{"num_attention_heads": 3, "intermediate_size": 384, "norm_place": "pre", "positions": "rope", "parallel_block": false, "optimizer": "cautious_adamw", "schedule": "wsd", "decay_shape": "linear", "final_lr_fraction": 0.1, "doc_mask": true}
Each number is 500 + 50 x the weight over its row's rms, rounded and kept within 0 to 999. Layers, rows and columns count from 0. Numbers have three digits each. The size before them is the row's rms in percent of the matrix's.

# o: layer 2 attention output (transposed), 96x96, rms 0.053, rows 21-31,52-63,84-95, columns 0-95
# v: layer 2 attention value, 32x96, rms 0.0474, rows 21-31, columns 0-95
# up: layer 2 MLP up, 384x96, rms 0.0646, rows 0-45, columns 0-95
# down: layer 2 MLP down (transposed), 384x96, rms 0.0651, rows 0-45, columns 0-95
o52 090:501517511533545479554485515541430410455441515523529456607546415474543553607465635550474514558539525547573522577487588549538545486455585441502471532508532547498556574504528533477540515487518482540505498501535503494549428448538482553453600474467565557581530484408604431459471518531433518439
o84 094:459524543570512495533525523482455432491478523525499551586466438389715522533521451526533516571527532589505492489528538578453554452423639476518473498488540511415538542521490517469497496449539502463544552483596470505515498444528560558490585507444531567569454449484490458496486522442473464446
v21 111:517489502496539487372546508562464495504482474467565512473531471489546556536536484355626501500444499536436450530472383436485583505508479457430523545531504427486383482528535503576476596492512552480539373483532537451469616559424504466486492462464490577476497482515526490430436489548522535511
o21 083:472564490461547485432438539480563589506432528510483537391480552604441459433521554458442434492497456474446444464542523520465471496527409550515512492502440477456464518524481470566525458466397571411512490485401468546515463513504535492431448618532567391472518515504423558516575485521558542592
o53 107:497430454424502502599576446487485519495514419466479463490456490457484584515483535588492475489577457550468592560404548503538489496563488473531511559537511607524567424434566515433522484439534526510426534551435492596452507479533484477448590545435441434592434531508500552575559430496522442496
o85 128:524468530584476574536506577501492412546501551499432475553456425441587584595434426541529535554431507446555559505515542451517511552465527468503535424488579492462560526451514519390557518533477373530462520509550473498499502495574462565573417433499444571479521489472551445493590570467486501462
v22 089:433560487486406544474534477365503494538480511515540523445499444484490501572489482539522548520575483443495411581576570468492568519557596450490552515518410531566398481572548573502528502513535478524475462492470540566535548527456449512465524486495448525499569425380454454556569497413459600481
o22 097:479588474557588451536530446494398499513559418522615442511525510474520544529545559493500538579554481444562501539507456571496480528497520403459510448529561468561612470490532505481443527564589546500585530516459488497489481505592543536546522517473510486462494550595466540442426370570549550455
o54 085:473509509497481473618411440487488622485492493520437433548489437528559522495565381488504530515438533528437520526547485519476484494500549436454368590547481470407522556537471453541447551444443470568512547571571496564514534485463488518506508449537467537563409611519463573512501472478563446444
o86 103:538481515542509513523457560508554512527448608582448462494487520505486531549508401511483505516442609523500518434554498499466505483528383601509439494482459405523467563475426522479446561542370424541495559473555435457537502465555496473539470498492485446434494436475526467631583600485515428519
v23 089:474454513521505546609502531548492517420496504504540476417405544566525546456554492383454541518474577523492500511509505408509512464523424348514437523501591462539521510445531414479485531518503544384511519547489470558526551456517538496508427467497507444472480521493470527463471490642595499607
o23 115:448447513460432529442426491488604518491418513574466536455511536513500445493505483505461533486475546456456475441502525469441471446582385664518384570456391483485404537533484533513491493468405476480543484503497558423551517536438508495466500603530506433497482456432465545530539536494433489556
o55 067:417538554453539478497503416506509480510515453514566468498590475479538455645450579514499573483525439501603485512479536639468485525539511504575486491460448575536541553525447542462612407495487540529537552467451519475444436603533519471439573588449486543505544498511579411493463495511494478477
o87 089:454480478492469481479536513492398502513580490466522522562490436432620451526504485535563482462534429542547540543515470547530517542461602441542581452442554493410579487490492500466586477472565531515561559472489469408461507458529580529511444468453486673526463533557508418451454525488542518407
v24 109:492477514520433503502505496466492490552510526515497469592554600477443466498359487575471480531455488484572545513527485426520500514500504510489523501524455526557482525497538521507503577600460465503542454449642423377553489531507512515598528447534596492547463463521383529399433416450418480464
o24 110:531534568528505501480556476521443494528606518430499519562533438466524505490505376516531559532516487495590565534475402546543552546451536449541628386524543525476570523504582529504561547435438515506415469465539527549519430426516458538485440463515494562459536583483615480502465516452559570471
o56 102:477497465471497506483499476485530522494479550576485520376494580532343454388496447490574542502465523509470488416561520492450524402545362595495499485547448552470440457476466523627440487512440500469534466503466536520502539493508441492531479543572509410430517464521487557493626527471501507479
o88 104:515509414547523531472468511473542471462442553539457479409495548518304512464452532475538476475469551442508433496472601476501437457554344622466496489524443514553474503449468583498504398542490432505491454530476565506482502498512429479512450510551478452458578497486563477505599541533496498475
v25 102:462594475521510568428574478567455495504443494533595516445457486482528532524535472358672499524450459493506491534508440496492537496498516456538583541491531490444433494572523496525441498529477512358480465541531493497585589571483478489482494512448510563401501481590518492487471472473572598482
o25 091:455547507510573454448433542546533583505476555466574557469463540519371383431454623408446475520556529518439432524463523453473533521561519468451532512501481455492513529522548431539494493460436625521553443427410579487495461495533447438477461577513557462513502526504411531454494523530540522518
o57 103:531392482425479526549551500493501531498466428422443513536497442543473548486521526541517474423484512516462565503404530458463499554578473534497456600491504527484523513418486482408614458478524539599501528555491501507422483444457453470423615555530394486601498590495497532493551543572503413455
o89 112:571492570525481551466469532510512443569459579525389506475509476458661610621476439554492516515425529440506498419517567413522462560452523545571484404458561452482497533460464489442558548527498414492447565463567484505488501535497537577494478451465444507461534461484533529501535564463486468561
v26 091:509514489438450535509544498503508527412481519482550534444509473456544560524552524366591529463471440521379584494481478507542478478479435443531538522497434484436571458454439420569511496520520476480466453576390554503450531547495450448467438599479383478423514543458608494433475547554535496511
o26 093:444500484440507559433386545471591540494371505559523522432481556562456510459459482477511437490457485475432406464553509464463457496578445597473405550475468417510418529485456468530516447500442522466534514507460490498519534546457534464494485570563548397522486438487369576510565443530531463522
o58 098:585482557525563554423528493545519501559482468387452564567513401506606543538523431526431546534523528485499476533431459512515517618494531466516517398495519495552489489407501505372574466426520558531463560522463492546454460515502521522409517613502477506516488594463437475541466439491558542521
o90 097:502488587494454521481528495475449508569528457421543514599513442493655524563507484517499526535564442499526551558515413524554547554454649403540535421514546517473498486478540435454515627448549520479516587472544421527487503499490519591488483472457483578606438528480502542508490466524522525491
v27 105:535453525449446536485499422492495523408524493520510468604602353616497443505481498450459600535483582421489548562497520456504453507569509502556491523550556545503527527468394496518537515567496359503552495563504501489510529575538506489413554533559427442500459528441483513507472448520508422474
o27 100:410594503463502631438473450497477497585455503524436504526515457507519549512506295560534464545552422483429467467467432504540494545520450484506500497428455563545535474475506433436526493456508500478488422433451499579493480528427438575530506602521492468579485541504446551486455531477540446528
o59 095:430621542498525541412484475521498488519538498533430537494469508488538481505543275468537499531556458515464460429473483503504496506509529479563534452404464474497485467494493427499459479445462542458542484410431492578485536583428490476584471585531528456489534487567416544473472442439560546569
o91 098:455567514433458558456524407503459520539546457543559510549549519558406501510487394516521491497644377491499500519462492455556450492561454453522460550480424557530515443547475482513511450478478539507581447473451477583447516588454485477540555608587513421552494532499458518424440407503528479472
v28 101:499460442478563515454468564430491476496512502501523540387411444510456500513537515476476456447532498596434476559442470622523544496571517568463482510474605482489366505407589452563508435486488546447470561505481524552465553524423431521453452473458442536526551545507550431569559572539506550538
o28 119:517471474498531489496532500514572488487460494528520486402470560602373508414502591467490457457419534477438465424587591496383428494479388600489451514504459500496426400500455479561431488520518529483550495529442443461520530517530520487503504524515491417401504403502444521466571468551503488467
o60 081:494486529517466503505549497502419446492511451431515426569540365560580570562464501548484462462458464464593553604483462550549477609421568441464488524569546550556557529524533513479542547466509510556413450525550492470521418454520503539488494386509437566482552535469576469479439484543503507413
o92 102:491477564502509415501547496540445478505581473428550498546474400512588497492557449579457530467488470496567601520584413519425505548438636437512555495468555460456549509527522428474458582454452478570456482492535450425495449457509584503510498419463452515393498496497449491580446487451530525439
v29 091:484562506511484489539530512539494544488518536535605505555567584452445480551513477601442463559471401523545493494489541487462553461436498453470563498554425500485567541607467541536442566484432557502551410469553424384563505540524547473607539523502531506518422440536573514446442452545444486417
o29 095:500469483465507494522568424501413467517566502471430552531485486540532471516402494447540513499562473574579568585451449560533602523521653389504613510506537542568592479497530550456539489520532543532473469506503531529421498440460408540530492428496538553521467504492567412462507563462523509552
o61 099:521407402411514522499580477448541469514484495516389573386494598573449433409476509491530488491515516513468505393512488516456550446603443534471472532493418529524455441470502549486443473588505522490599496552460487469452577443466443540499522546562498441488470453496436503470598538544451474539
o93 099:487459442483504556477514445458515437452441521548414481374498590562429501494426586433520400504478533498468456491431532482549502476565403544470491531545457563587470444459555608473474476574517507438487489524508566541485539487470394562481495433519484519525546459470559494421587542565447500566
v30 112:503504484444555497510494537535463553479506475506549488566427325603495485443577523539520536446516475545452440588470596564481438466579467523517566541493506494466556499482516516457498383439543490502495546542512535679482511548452449445489508513523537567476515500583512507580498542467570543483
o30 122:493522447498484550522468474512573500494493508520435535369444562537394450424445616448543435459484488513420437462494549435394440441499469527492456562455493543562523466507484462486481427581509546490471499512403526446512533534483476485467587473393438491527411439519479469451508582503433423540
o62 104:550540497516460517439508571520495435539627479425461547526399474475566474492464492490566444476482522518545528464430441443508486552453614401503513576415594421498560524570539483435545518542511535466486542491533526397495502489454573406464486491424492586518463492511544475514392541540527487571
o94 103:515532564447489521529508435567488483529587452450560567507445471531547467496534464534490517529555450545516530518507456490452537522478619372525425574415521504491602490593494420489498455449452539512481516517511528469471492558467579459423614537480481420474430529501416509519345436474500493525
v31 104:490467544477564439551495481559550500423560509504467542483565536432514524530632531539487398506443560573468519456403479535489575489483503531497460519510496523461543483452468554481494416484504557510477456537487422520365490488442489503592486464525509498511511523563649486431471486571454364573
o31 103:544432518462530539516504579495509428436453513579515457490497565569535543513467494523439511588489539592541366409507542503491553449489431554513465564484448528484447552502395579506506455433411490434503502508542482457537462489550468558518535513506582417503487372496512388503535569460425502536
o63 096:563461508535580566455570516584453411488509497524495504519529489536533539539470581561438590594561504458545438495450486544529538522465402493510561436468490574566555505483460610410482489501537531467498474503446513498546467487596507560432511506539517476430501468416576388501438546537459616525
o95 095:449474488541525464550559470505417416432545476532536510526453501496632499542477603534469553587591465472547476588442486556554517485482573447443610445518506610493546487559501566426430511447626524405556490498498522508491537458547465559514510479516528565527503499535522458481467508554448575521
up0 104:490474450439470550473580538509463499539640455434529486485511470489555390414509518497471473435482438476537507554528594483542491442598518511384521488528562504524626538534386492546504417580470555469499443528442485492499519478504469525525522562520512522449503520523552649465460507551552541465
down0 102:442573554374462512439495491458498548519560504508455575506527460477550473461490414481419413451502460456530511523483539513578477528554512542432532537483468467538427526602434482485603487515508526453439600433419466540603524429412529481625512506555513498520520549487517563466498441461565553460
up1 088:409493451521505431513561488423536383576480539457509518431408546502503428436557514514450435446552450469522570478476525462554513492495545548573511464468513422443474561615467430508575426561464476441549558468466529561475549461569526552434595620473537481535515547493438513480505517512511463547
down1 089:494535454471578483466458431571511583528447480546493515553574578562458443471488602449492510506472460513549567532433489476567441342551375503570489500440486491498547616553516543460517507511530465472516527470515443592472434584504515502488542450460533526479536466456485493490494430462594482400
up2 112:481419443486466410489565574491518475420526484438540431538458539456607496513479492531565509526433400546519485538499548511464466485626482499487490583471565430500608567504447494503502526545522533472592486475466435404424487387457512414521419538482427513501490461514538531541477431576447494488
down2 107:576454510474471527502495552506470527499525564500552455537573482526564434456549410596478453506502531518530372524525487582544375534539494549550527550497549556469467534431544408478529506538535450576490554425529516516514558537476504579523491455505522591568486491392507554553529372586535542475
up3 095:393538488514528499464503455535538402455465487550549439510609505436539490512517520521417516472549468417421431565511564435509555449550657537547493557481491495460505529525419422535522457473522483486485505505434571493513497466533506515598531501489618406510536495521480547505486571496484618581
down3 096:480537535524503460504480498511331500449497563527516563505465470473435590417480547443439491522572579481436552487488482486553538433509429502506436510490404563563405467480497496481541537534668468538541533526532613536553460519501529529541530545524522534481442509458636513549511488498513457479
up4 085:448536517540524555529505528462502496537492598438482493430495554561529516580567447458494493509406480497505570495471409430517504442440464482486503486527500481494453510520518504620462570449440571434480478502529557541496545522403545547466392539552443468490543549584591462536536550557464605639
down4 086:517367568524604510446509482470564426463480538511513481549490465547499503554532444455424529620505537387501489488546478428433417515390440495566515451515492469544513508408463492442417529491488448461535545505581571480503488459564523507469471436482458451451423475415491511448459426540554520442
up5 101:490446482507506461578542525503611484400497509522507554527438456461502556515475435464535441432426384518534440466553505486495488435399554481557539552496476509482489475439414478400481474529521455556496620526514477438436521453506470442438491536518455425422440459452521653504569484494510448505
down5 101:515537443511466482438530532508471526495459500583501440473520511506506551427566543397431512500511466489438504517546547532461400452496489450538564455472429496455439511534558485572574493494616522452611589464531382597490487468439460497409462572525452473534508419525554543496374510458499532544
up6 092:421567490557488526617507465544479472533550462477514485483529520436468425488570463528514506581495454580559353446503520523433550558453516444518475588484541480524482553492413482394457575469446511500496458576476580427524460466503425448506482491510426422507466537524393600498491481429549490492
down6 090:492448478416516567518510468512421533528534432475443521478584539504522515487579551446453481549533535544532471517479463401464479544450536563478484390509520426560475539484521590512546504550510475554471479429523459548463478574508462536434398364528422517559573427580526488531514480381592476511
up7 110:485390500468533462539503504517503544481590515459514497509556509461502453491506410504530591507506471463516542538519459498459573416665485524507437503520447480493615493560490557392449555439445457497447482528499456586429519483518531487560412475487454454465552486608451631513452480480547563527
down7 114:406501575485560480534539501480495518459488459526524465438512459553491494397415531562561468469458442463482509479491485431448595418504511535564583470510474551480498590445469569556466500496515520581577533561382516461482579360526502575478614482466491487464503526492449443505570487600503460514
up8 093:536550526430625515516567513456495486518501479525545440494498508557503440531480482545502521457443535515581561469471413517493610520478455499489377539429558565539523464511526544484470513417409618531539463558546535380427568489543471449553485441559554442527465447556500496461473513546469516606
down8 102:553516530478399474479631480549516486475495498452497495512458391456469495497576599421449465471573550453508491519494550433498534419437512501513464531538516447537431505477569565487450462379483555531579457511562489526526543549532528521485473484423489532523453511479488475592605401605569429503
up9 092:558472405590486543552509540580551420452493454464464495412546460483566485556520530437541540523494500510490460422472518578398564526437546611505496471435470531514433501421422366489469444421538593544460458512482518538480531522412526503487513588517454387508544513531474487545535493509516533507
down9 087:572484524471430430467530500448577600482506451598563417596549549483500512401461460550448519532479513445539551571529557478582350489573397487505463537436411523571458497495500474487502551480546456525492480517575457466475498514515496512447459503456450507461418479455485555471454512509412484416
up10 106:560527451521467424543599474516448502457481520490502514534569477564552458517453471432534591510525528493578457439465482482377576449496503526444506593451496535538457575554559531458494381533522583628569461545535543484446467493544452434547517534505470446530520483460542446511424464550386521486
down10 105:465476577416474477503537490530463517482508371468529516469507503474473535466476515556453497546385455488524573491534544470446451604580482446395476519541592520514429499453545355519493488469484433459502481498422430582493470561504522505489498558477481374424451548520400541460540445517513511449
up11 098:470443521476473416525522494501459464532520447467593448504316469457525427522451485496422511463556417491496537412527474488406493513477520605503503461549628448488406515520506528556507471516492612413538576460414524503484470436540514511443555540512489492538499527491464524495526588590509521518
down11 094:455537555497449551518560495509515489489569437501493453417558527511496524488500509439498475542536435555511592494459446466508461421516426427564506541528535525473506442548586530509371492460506516436589400499477499546428464467535511360508467473463504512556410534530559551438439418461629520450
up12 094:541510404481536531567547511456492494461500441524520475497494539498498523512469460467412515442530427621558529488563532618520600455482560581457586483417497520521499612526537496504482495584486576527563540516469523434482460360496466547560481420472493432509491463527491501459536544577555553404
down12 099:459455630582343510473512454458520513486468447535537541427452545460443422513505454422537489578512570527476521515538479484479502536484563476470522507579546450534529571477573509428512457533446425485531484547462489522564507517571387523531474438549442441507555466485566510530505534641552450521
up13 105:529434430527446541522440508579555472500482493383487382479458470432501310401431517537574507462434448502476533418506499476484547439565525472527611519476496512532489538455571475476506506446494494591441549497493564499478472492528482526609526562440553445453471514501540523537472555532498498507
down13 104:542419497406505415533567551591398488475461506511526510573560570405456449470490488494608462520534480441443446536500464505576551475543523486543445459510505607493553495591470482468502519410494549525471442475511483546546537528448564366520583509449447535480495544541527442471530547492399534531
up14 096:472506569423446482458568498473478489487569437467485471517414442457473531419527504504545449382536391518518577493523483482384517489506622526418547530474565519454526462620584518600516533548524547571496486526517471522480453429575517457504504529485595483471517491539462509471547590535584475489
down14 095:526472415457534512551509398538475495425589457553457473514543450448536531517576389514411563493500557443537530515419524449525503507510564422552433489563560558583499473525460496434532473432465454501511472518571509423527489491477589555605494496558495407475497447550518583524471517554564603496
up15 104:520477555491492493490434518545531447520522521495514450514492568439462489535479360507519499496549448461502540470579547451508503466478521553511477462451576389487472553481569554506573554413318483481522455482562524463508469503574463512542364466558410524473502561469490512485610502426455504572
down15 102:574488516476462651524500590527498505475451476503487496461474451507491557429522447483523559483591531536421518508443509536584431461505521474485454540414494519465646438417555449507509493393547542483595506468612506575441517521492409492463511545465492460536439546453525517446488439503543425519
up16 099:529454540444544539502470558505552332496477516457545427468446551526520483524561467544446525463577541455504425404527402522409491384546464460498421477461401514471492509512522568437483554395501617498485502431525511555513503521514441511509431522562549494417511461502508499599505497479496482523
down16 099:502543559465582527469453560494438566510558500499415451534500466484584500563499519466553549469490432380451453481479569505493565578539453521534514518480600447454449508530417447517594509464499525372540521455504467421539548465463408477452498545455463514502520401424495544399498578513505574480
up17 103:532472502533549450575514509550589445494429512450535509527521516468479516508571492604498570458445474414549529452572570534429489385545494556499459490438507524525450513470455528573601519344475453527475509504446481483374481436474526541554467443564496544503486400500430561461454542444511523516
down17 108:576553548550544529529477503463539525501475549455536448617443428496575477523503494448503510531559515540424509485388569449502514559585434525576481487538483468464490550464524470545484636587534439569434525537470594508535514483571456461419565506536576532511495489444435487482601481466409505551
up18 100:528517577402520499566484509535595521392480538516540532521454439499493530601504399510508491526399451472463351552526493414499495469544580399501512494448436476447592506507456478521615517502495513476568451535485577482505544518512407538421555563522471434511505471501520532420494459513518454488
down18 101:429416445588542478511455478553475554510547380571591470538491519483441496484511508456518536507430528568531466448614464564517498507459512503582482425482542460487408541472549453498477555459558475530489538482453536444528482448539523462550329383458478538557533488498496510404541445454494507539
up19 086:452452519503427574487463485477612475478486471528480527520504521530587510451519403443543511470355534497526379442536459488510493482578476560408402550461506473501471566454360499490551435488474528513508411498482491513454511498458448500553521553553531391497429552536525508442447514489448461583
down19 092:509526547520474524494515501499490523460548489418543476509453503544563678512557548473473468488405580501473466462521482463561590459505337582526557478540519475506435492446516565508483443507549518475522470473449538452491442518479512551435497501523529544521551512470502507451697458514438574515
up20 107:487644569464541482624481458528532496486587535454474561523580514567532438497421465546527457445549495472476437453531501389459550417567501464488535520436482475464460526538527520433569478433503523530490403556530482532536466473535437431570411468551508509418460395533501448547515490554476528531
down20 109:554342450445568516544540557403525494501515514427486486513327531426468520544545552490498502570545508468456530471464471530516489506509524537523523523547495571526439576435531459453492451444453535413580536527555497577477486486522597453516596473523478502421576555496442564454516460473527463528
up21 094:526396471533481468468582507454504439524484481466443525559435515392559529480487491540546505430441496457598493526511465572461548456415520457461529475509439461470462509496480478479465467491514463633498547618472574554473478358490471422505397443509455461450536432496565586447522576494506525520
down21 094:512571498403475483564503452484446521571503548525468569542395472576608501479473371501547567475503535440463452397585498472507446455468498400555447460493469444564556503550522413537591529544581529476568496496491509479576538405469563512545494446548471484462505506525507485570522473454460563486
up22 095:458567492566633499549592520493604502471569496487537553447496572562529507498607446454541557526516443567561457460450506512482516488484511579516515592491498462381486523612418627523516445475433565522562499550534508500537541486551459479430491452518457460517494531459514505524521562464435444537
down22 100:590511537573533489499489431441457565561557502637573521480504552511509537571574567471521485504458523573507480433442612501566511507438482548502459469558565537447596489618452490563518464536501526482550598507584386550463447500460498575409498471478483540551494486471469483530490520511491435531
up23 112:484460424565528458595471489511503418497499521478536469480510458402479453517478502422511495483468477452428591465424442448444434557443574491473480571440460460477534578562538497450474531504476491500565510535554475434552487455507532504529459549452550325521616577449522576577460488521533453550
down23 127:597509571479469496512488517502525513464462551382563518511492399532472432492512444528496525507460448527545426574490571534454541419597536497497501433463524518409530540464465573486475407623514392524500502525465481506411526496580423524464495502530586607552548455508446561502539416482516473465
up24 086:375481580485519478527517483481607542437487511625507487435486605502524461520569464455489548423478486484434443541561540462484553443490469499588508542525519492525498531486483610589457460523418511516516520522444559538556513458467425419521473559468486508513589512546433595449566520523567595494
down24 099:566495536437482477476440452535431395510425533470468495493522497547591541474491474578508575538555442453426528508501530507496481477454429534472507429469420517518551477530402390497523435432485571438501611510536414481445596446513496528503508482547437534502467367401456475560473559461486503479
up25 083:510541446499507508482487511526492496513499539452500603483508462652452568507444503475473407480452443516536530529547401475446587451511561457419478468468406444450459571426474504544486553519468536558493549640494589499442464391508479536461464497579460487505552501545516463405517506508404463523
down25 088:465503442434634481568509551431465512501409455605564498479562542479452501448466527513547451544477521507521409505509469545515481508478408522495482445491598411600506581513479512420536444481396385533454483467442469551533546496487528453467529440468536569560507563456430569545469452492506521459
up26 108:444464371450533451472514552458553461471660418389467516490489493441551409455545516437536565568445506515479556461474470569372483504502530461511492596428411477476565500568477511428473483522490499565477510559477431486498504555480462447550504532555461518471499512485517425512481496475401520469
down26 108:498468438514539468522442457538592523493508591453514528538430525499482528453528424442553479598489579470538589364433437561507549558481438527472580469514415467451491519470514539433412486471500492531399503513430502470535540517459476462574550477441450416433487555434541518503537522409576445506
up27 109:505511527469508504496478517556505440446445515507432497527566531427605499515502537509487463543519468489486499505545534502400515440545562542483510458428586488503514457560414492422484449583458441470545471613529415426550626455533490527552477460494501415456526475480503453339473520463482506635
down27 109:500434524615523414438490473477480480443470508544579514500465467496472425492498414511435536485480496527489509536439511374452498480513551480586463514524464448519607513546563577471490428540441408490502456500475491472493466499540488524571574397470668451476523386501510526548515580456535476492
up28 103:516556404502495514626490466450455461521439510466410439509534495512522387517525497582496602489504566484535568490412514495453517438499454427479569594480440452458563553474615550513487589447513515432478466585467596484527543510491529450493535505486433519546514558575426468485467490418515544490
down28 102:504485584520531474406545391543501528521515501475422454610486477526467400644536445500437472504522565536491440556501520434586480549511454563474366461471433505535523484489564467482494524474489460608492512404568474463486478476475468574462485444550465552500483453452556486484568540542519505413
up29 110:457510493557542467522476483484503503546558486398459510381453518483471340509423555563537526462452445597506473473489522510438438474544560543583527562457508544388501521554622533485472560510499504511495478607491534420517495508580541472495471482534417504493495602575459529532498480421544523525
down29 108:572613500589443559440527461518519347555477444512595583541493447583463443502548513522449556509489511560457606513496602480527457533482525452566427536478498469500434513447491584447543519534467456499551451485511516534599579436579466504545506502451541542517484549492483496522563534529576497537
up30 108:473516405411513483435610520509477527434495424552516503484559549528478458454431434554510502554493384472504505528471529479457493486604602454482597569486521491497530546461459474451462513466525523512590509533455542548374511442600522480525559535494583509470479458570456485400476512597455556509
down30 110:609462519455437455433591467471567512499444556517439486585610526576580502525488470501468526529502421517547508566497531471545530551535558536429446513371444418526512555475501463485494592523507527484553474538563482408519485502529495495566478560476577464594566517457438541544512481376531494512
up31 104:545574497512518497498499549473544483522467566523493515507436509526479413496392512424506535457501495478492445528548415516497544500520562526498577450448531472441550584506451470510568505533439504480547539487498418478492495462446445451485564558620448516483687639542561501423445453456537433529
down31 103:458532445498507567559520523494497484539471423469471482520465587469532570543548531523561436500422511554567453442457492653456434485404531520599533460528522481397448473543531511637560493519522553469532470489512468569490507574548523514406553532540527494569480471497486540560415457415488503572
up32 104:409427438535562508493511643502467335391532515421484461426510411476569476537488470553462451517531481465444463441474555509445496466533437487401464517457533461515471484579508461573545477467454469473503526484559419503521426522521413439518563423511479488522527452495428519489505503504484573453
down32 107:492563566512492545566534568533342506458522482496469536480557553430569556498540493523526497549465441515519456525590502565472488560552437437436445577547459524505575437457566522530476484584537552450563471516485419414534542526477496495477587557497518563508483507395433543477563530426420542441
up33 102:465426490468617500532493640586587521533445491476514629563461568486482497517462468563546511500454381516557543506481525482531619420486515485470520567482465455477405548520531460516636523424501459505492448498491597500433520464447477462461496488502524487477510484467426534437497453473479448517
down33 102:403507435510566516559448436584537598499528484570491476484482495483481487593518458464505559578441440496469440528502463542491472494446433455485463527507523467474323514418444546519495576429563492512549553546530545481453528547513570504528485422511407582502394433543538523441538496436477521533
up34 099:467498531449538531505590553497566489547583539447482473501414529484506496468547538493530497496486462513461530596415466459400566440463557504524513480506572475510491507532431530525463463614480507515520462478551477541573477422556424427484591541529480494598500478479404494411618495577639488498
down34 105:499546521455494449619556455404583620523490546527444513502541472493588427519536480484485510501594575476435500412486523500487431496447531514546399474544444493552458555483528410467560526434506500574488580509538531496556536465471523569500508457491615451514458613492466492507499492443453581430
up35 087:516546515457571525512473578579498482571447548528595467511401471577573519504491497492583455429481351491481441408507454491423516444464565482506442487558503474530541455571443527526548559561539581555523454609425549559421497475518444451443480520501520508451543471436458512433562506480529503500
down35 085:557556499460443505453417466539459485470494531467504531476468494536544574465517564532498424488484539481469391584498486563545515501551563431515523512353562611461533457444485592504395459493592446516448476441545539508536469502544520541373503590525489545544543439525513513481538485449584552448
up36 099:550447393457544478475456481492558444465495509559500427456455549536537503507510428520571531564520479471531507490519501559388553430481476526376442576460399487467448485517393495498477488553517483573512498497397513520471528516482478507515407520516443433393584427620541511493523537454567567490
down36 104:567476487445490441620554541529478454425571496511554470466590499477610558433541566523532505445500432416525523485561547468467403476555476523514529463487526549409440566533508546484506525471642467470559581414486458456481498430524518475443438538489510500525553501388501411493445526519509490464
up37 110:528517500479489594541576446455464488508545445400430498427462543547480405526495477422597515508458520531473492450473523456475537453519508443555530536389397432501570552506548495513460510461374545544510476537533539425452504514471498388513469474505449469410548562528532477567533534473580590571
down37 112:545503496502527481430568407540567534463455476563465504503530553396450529554520462456432490460529471541519456530484513442392535430499423625544513458442499506458501402502476472530517572465490534459504489464568517540390471496466456563442466539450439441639454558534572448607518498534495501534
up38 108:312511502502441469500592484518527464457457413380506532556459522467552533458521504524537403409507558496474516471512480433543399504518524477465496548478483455549529518582470475378584570524421511475528479455505492471426456470515457414518510479504555495474491538445410445528566526569495492467
down38 105:593516472513419552523565584502475492445572528539520552469475530556559559527616473523579492531539479466477601512429462564479422579425458482495481464544470537549414500560492423533518493524478566486502508518538526539479625454465558483512593557438486445583436534495561545539524530454519391521
up39 101:478549463417468393490659413472527449501488476487523548436538501558526505450508452542501521566495528438640542504498524633460508429567514491431487519502522514586500547503471566551530449511525479534571569459460572486468520453536416535506503458610500453478493583480462428523422496511495479517
down39 101:562575565504532525427501493473545484472504503432518549465589428550446470463482415470413506503647395463509495517493470437556415543538531553458474512518508495504470494433501465514510602534497482554498473524492549419571506494604420485496541423426521549552488406549457501362553489488479468520
up40 098:511512530500471489495581577508537405510473533549536474579510544552524541480504522576542508490532486517482551425468501512478433441436503502471547499513448522455528532541443372398540469432472549577602489478491551530509580507528436542421428570568558445530481580463474471381562478568403420510
down40 101:521452444521504553526454476561484590437552465500444504471477511470462459497466448401564679428573496438473513482459456508496606525525449550469506506447550560502436468530497489462503491487493520516529495474484435544547538454413546509492509428470408481481413415645506518603493503481426521465
up41 110:457513513499434486508437567601470507545501486462567458482532538518538445487450532449542584566554509459536446487558511436450493506508544519499535549438404573505532473515551540478609527467504602575464437582505568465429566528497505402521458504482463492387495485582529446582436496455560596577
down41 107:439503567584473435487476552510414548546438459577504588417537507540558458575537530494498479609538465419500583500517472451440580542446530422492456492537433505579498403498460522516476499576435520417417510517552422462401492477541489500461462499399560501524518500491580543501496559518515567515
up42 089:453572471427468411479544490549535395565553547549517507503462542568492511475483486553519445559555472494567527478426500439554634439553546433471482520468515562508501596530493521541530385516427563488509486497458630491531562455503422477448579509494451502562432516555502534483465483489623508509
down42 095:551459554528561469552499441527480528492409454515523502570601427519580468497440486541521553507482608557488586522472490503508457468464502584545436429551417484435572506479590513415505535554524467538568592546507410481508526491525504532507625501448580504512426454509592524501527456581467480443
up43 086:410475451486444527455510568525488485490572436521550559477529492570533503441552528475449477398489398462547494436559474513461510448456430524514494573474509477533441498522387379545460491539548532539545504521466490421445544525458573472442555539454471478515456510618356524518454503473585423519
down43 090:477420464484509490459434479332597467515468508458549515451501499588443531504560540544478497497517549398545438457506530491449469424512395547480505498406457438495464641538506468545520507480543500530490543543555511516587546420551538527574503461561566439458499546494441571543540502505502573540
up44 076:448471493464611540457571524449547518483543498570508502431529463539531505473559453528508475496493482568454457486446518476512503509532459527544640652527485455488591457543503559600541475441515556490473546579405561488498502508542415454480456524590516436483616533506549443539536579440520527551
down44 075:562517610522509514466420477550388390521511546528481541487536512564524576560549604504490502601522476465439413508405545481551489465465517471554469495574567552518569546473543561542432544526455511401527556491534417414530517524512506533504520549487509543453492382481523427463557534565523505483
up45 096:448465521517396504493589528494489385613478409427464525474508615445495509535471521438540521514468521384556505488544494540491551478498513621537509495447489429525482568436538493416508512531457408474520611471530501487460509551522473403581389461487423508492512501456444563477484481477484508531
down45 094:447480530590418477517466421509571544479479476480484491482613518544495499454482598429564490522505499561472541572464514598565545513472606546540532527562446500484578428427431603564458513477465536456488486443520470502429534522389487487480502533523465561519433558578482544450483408434562483448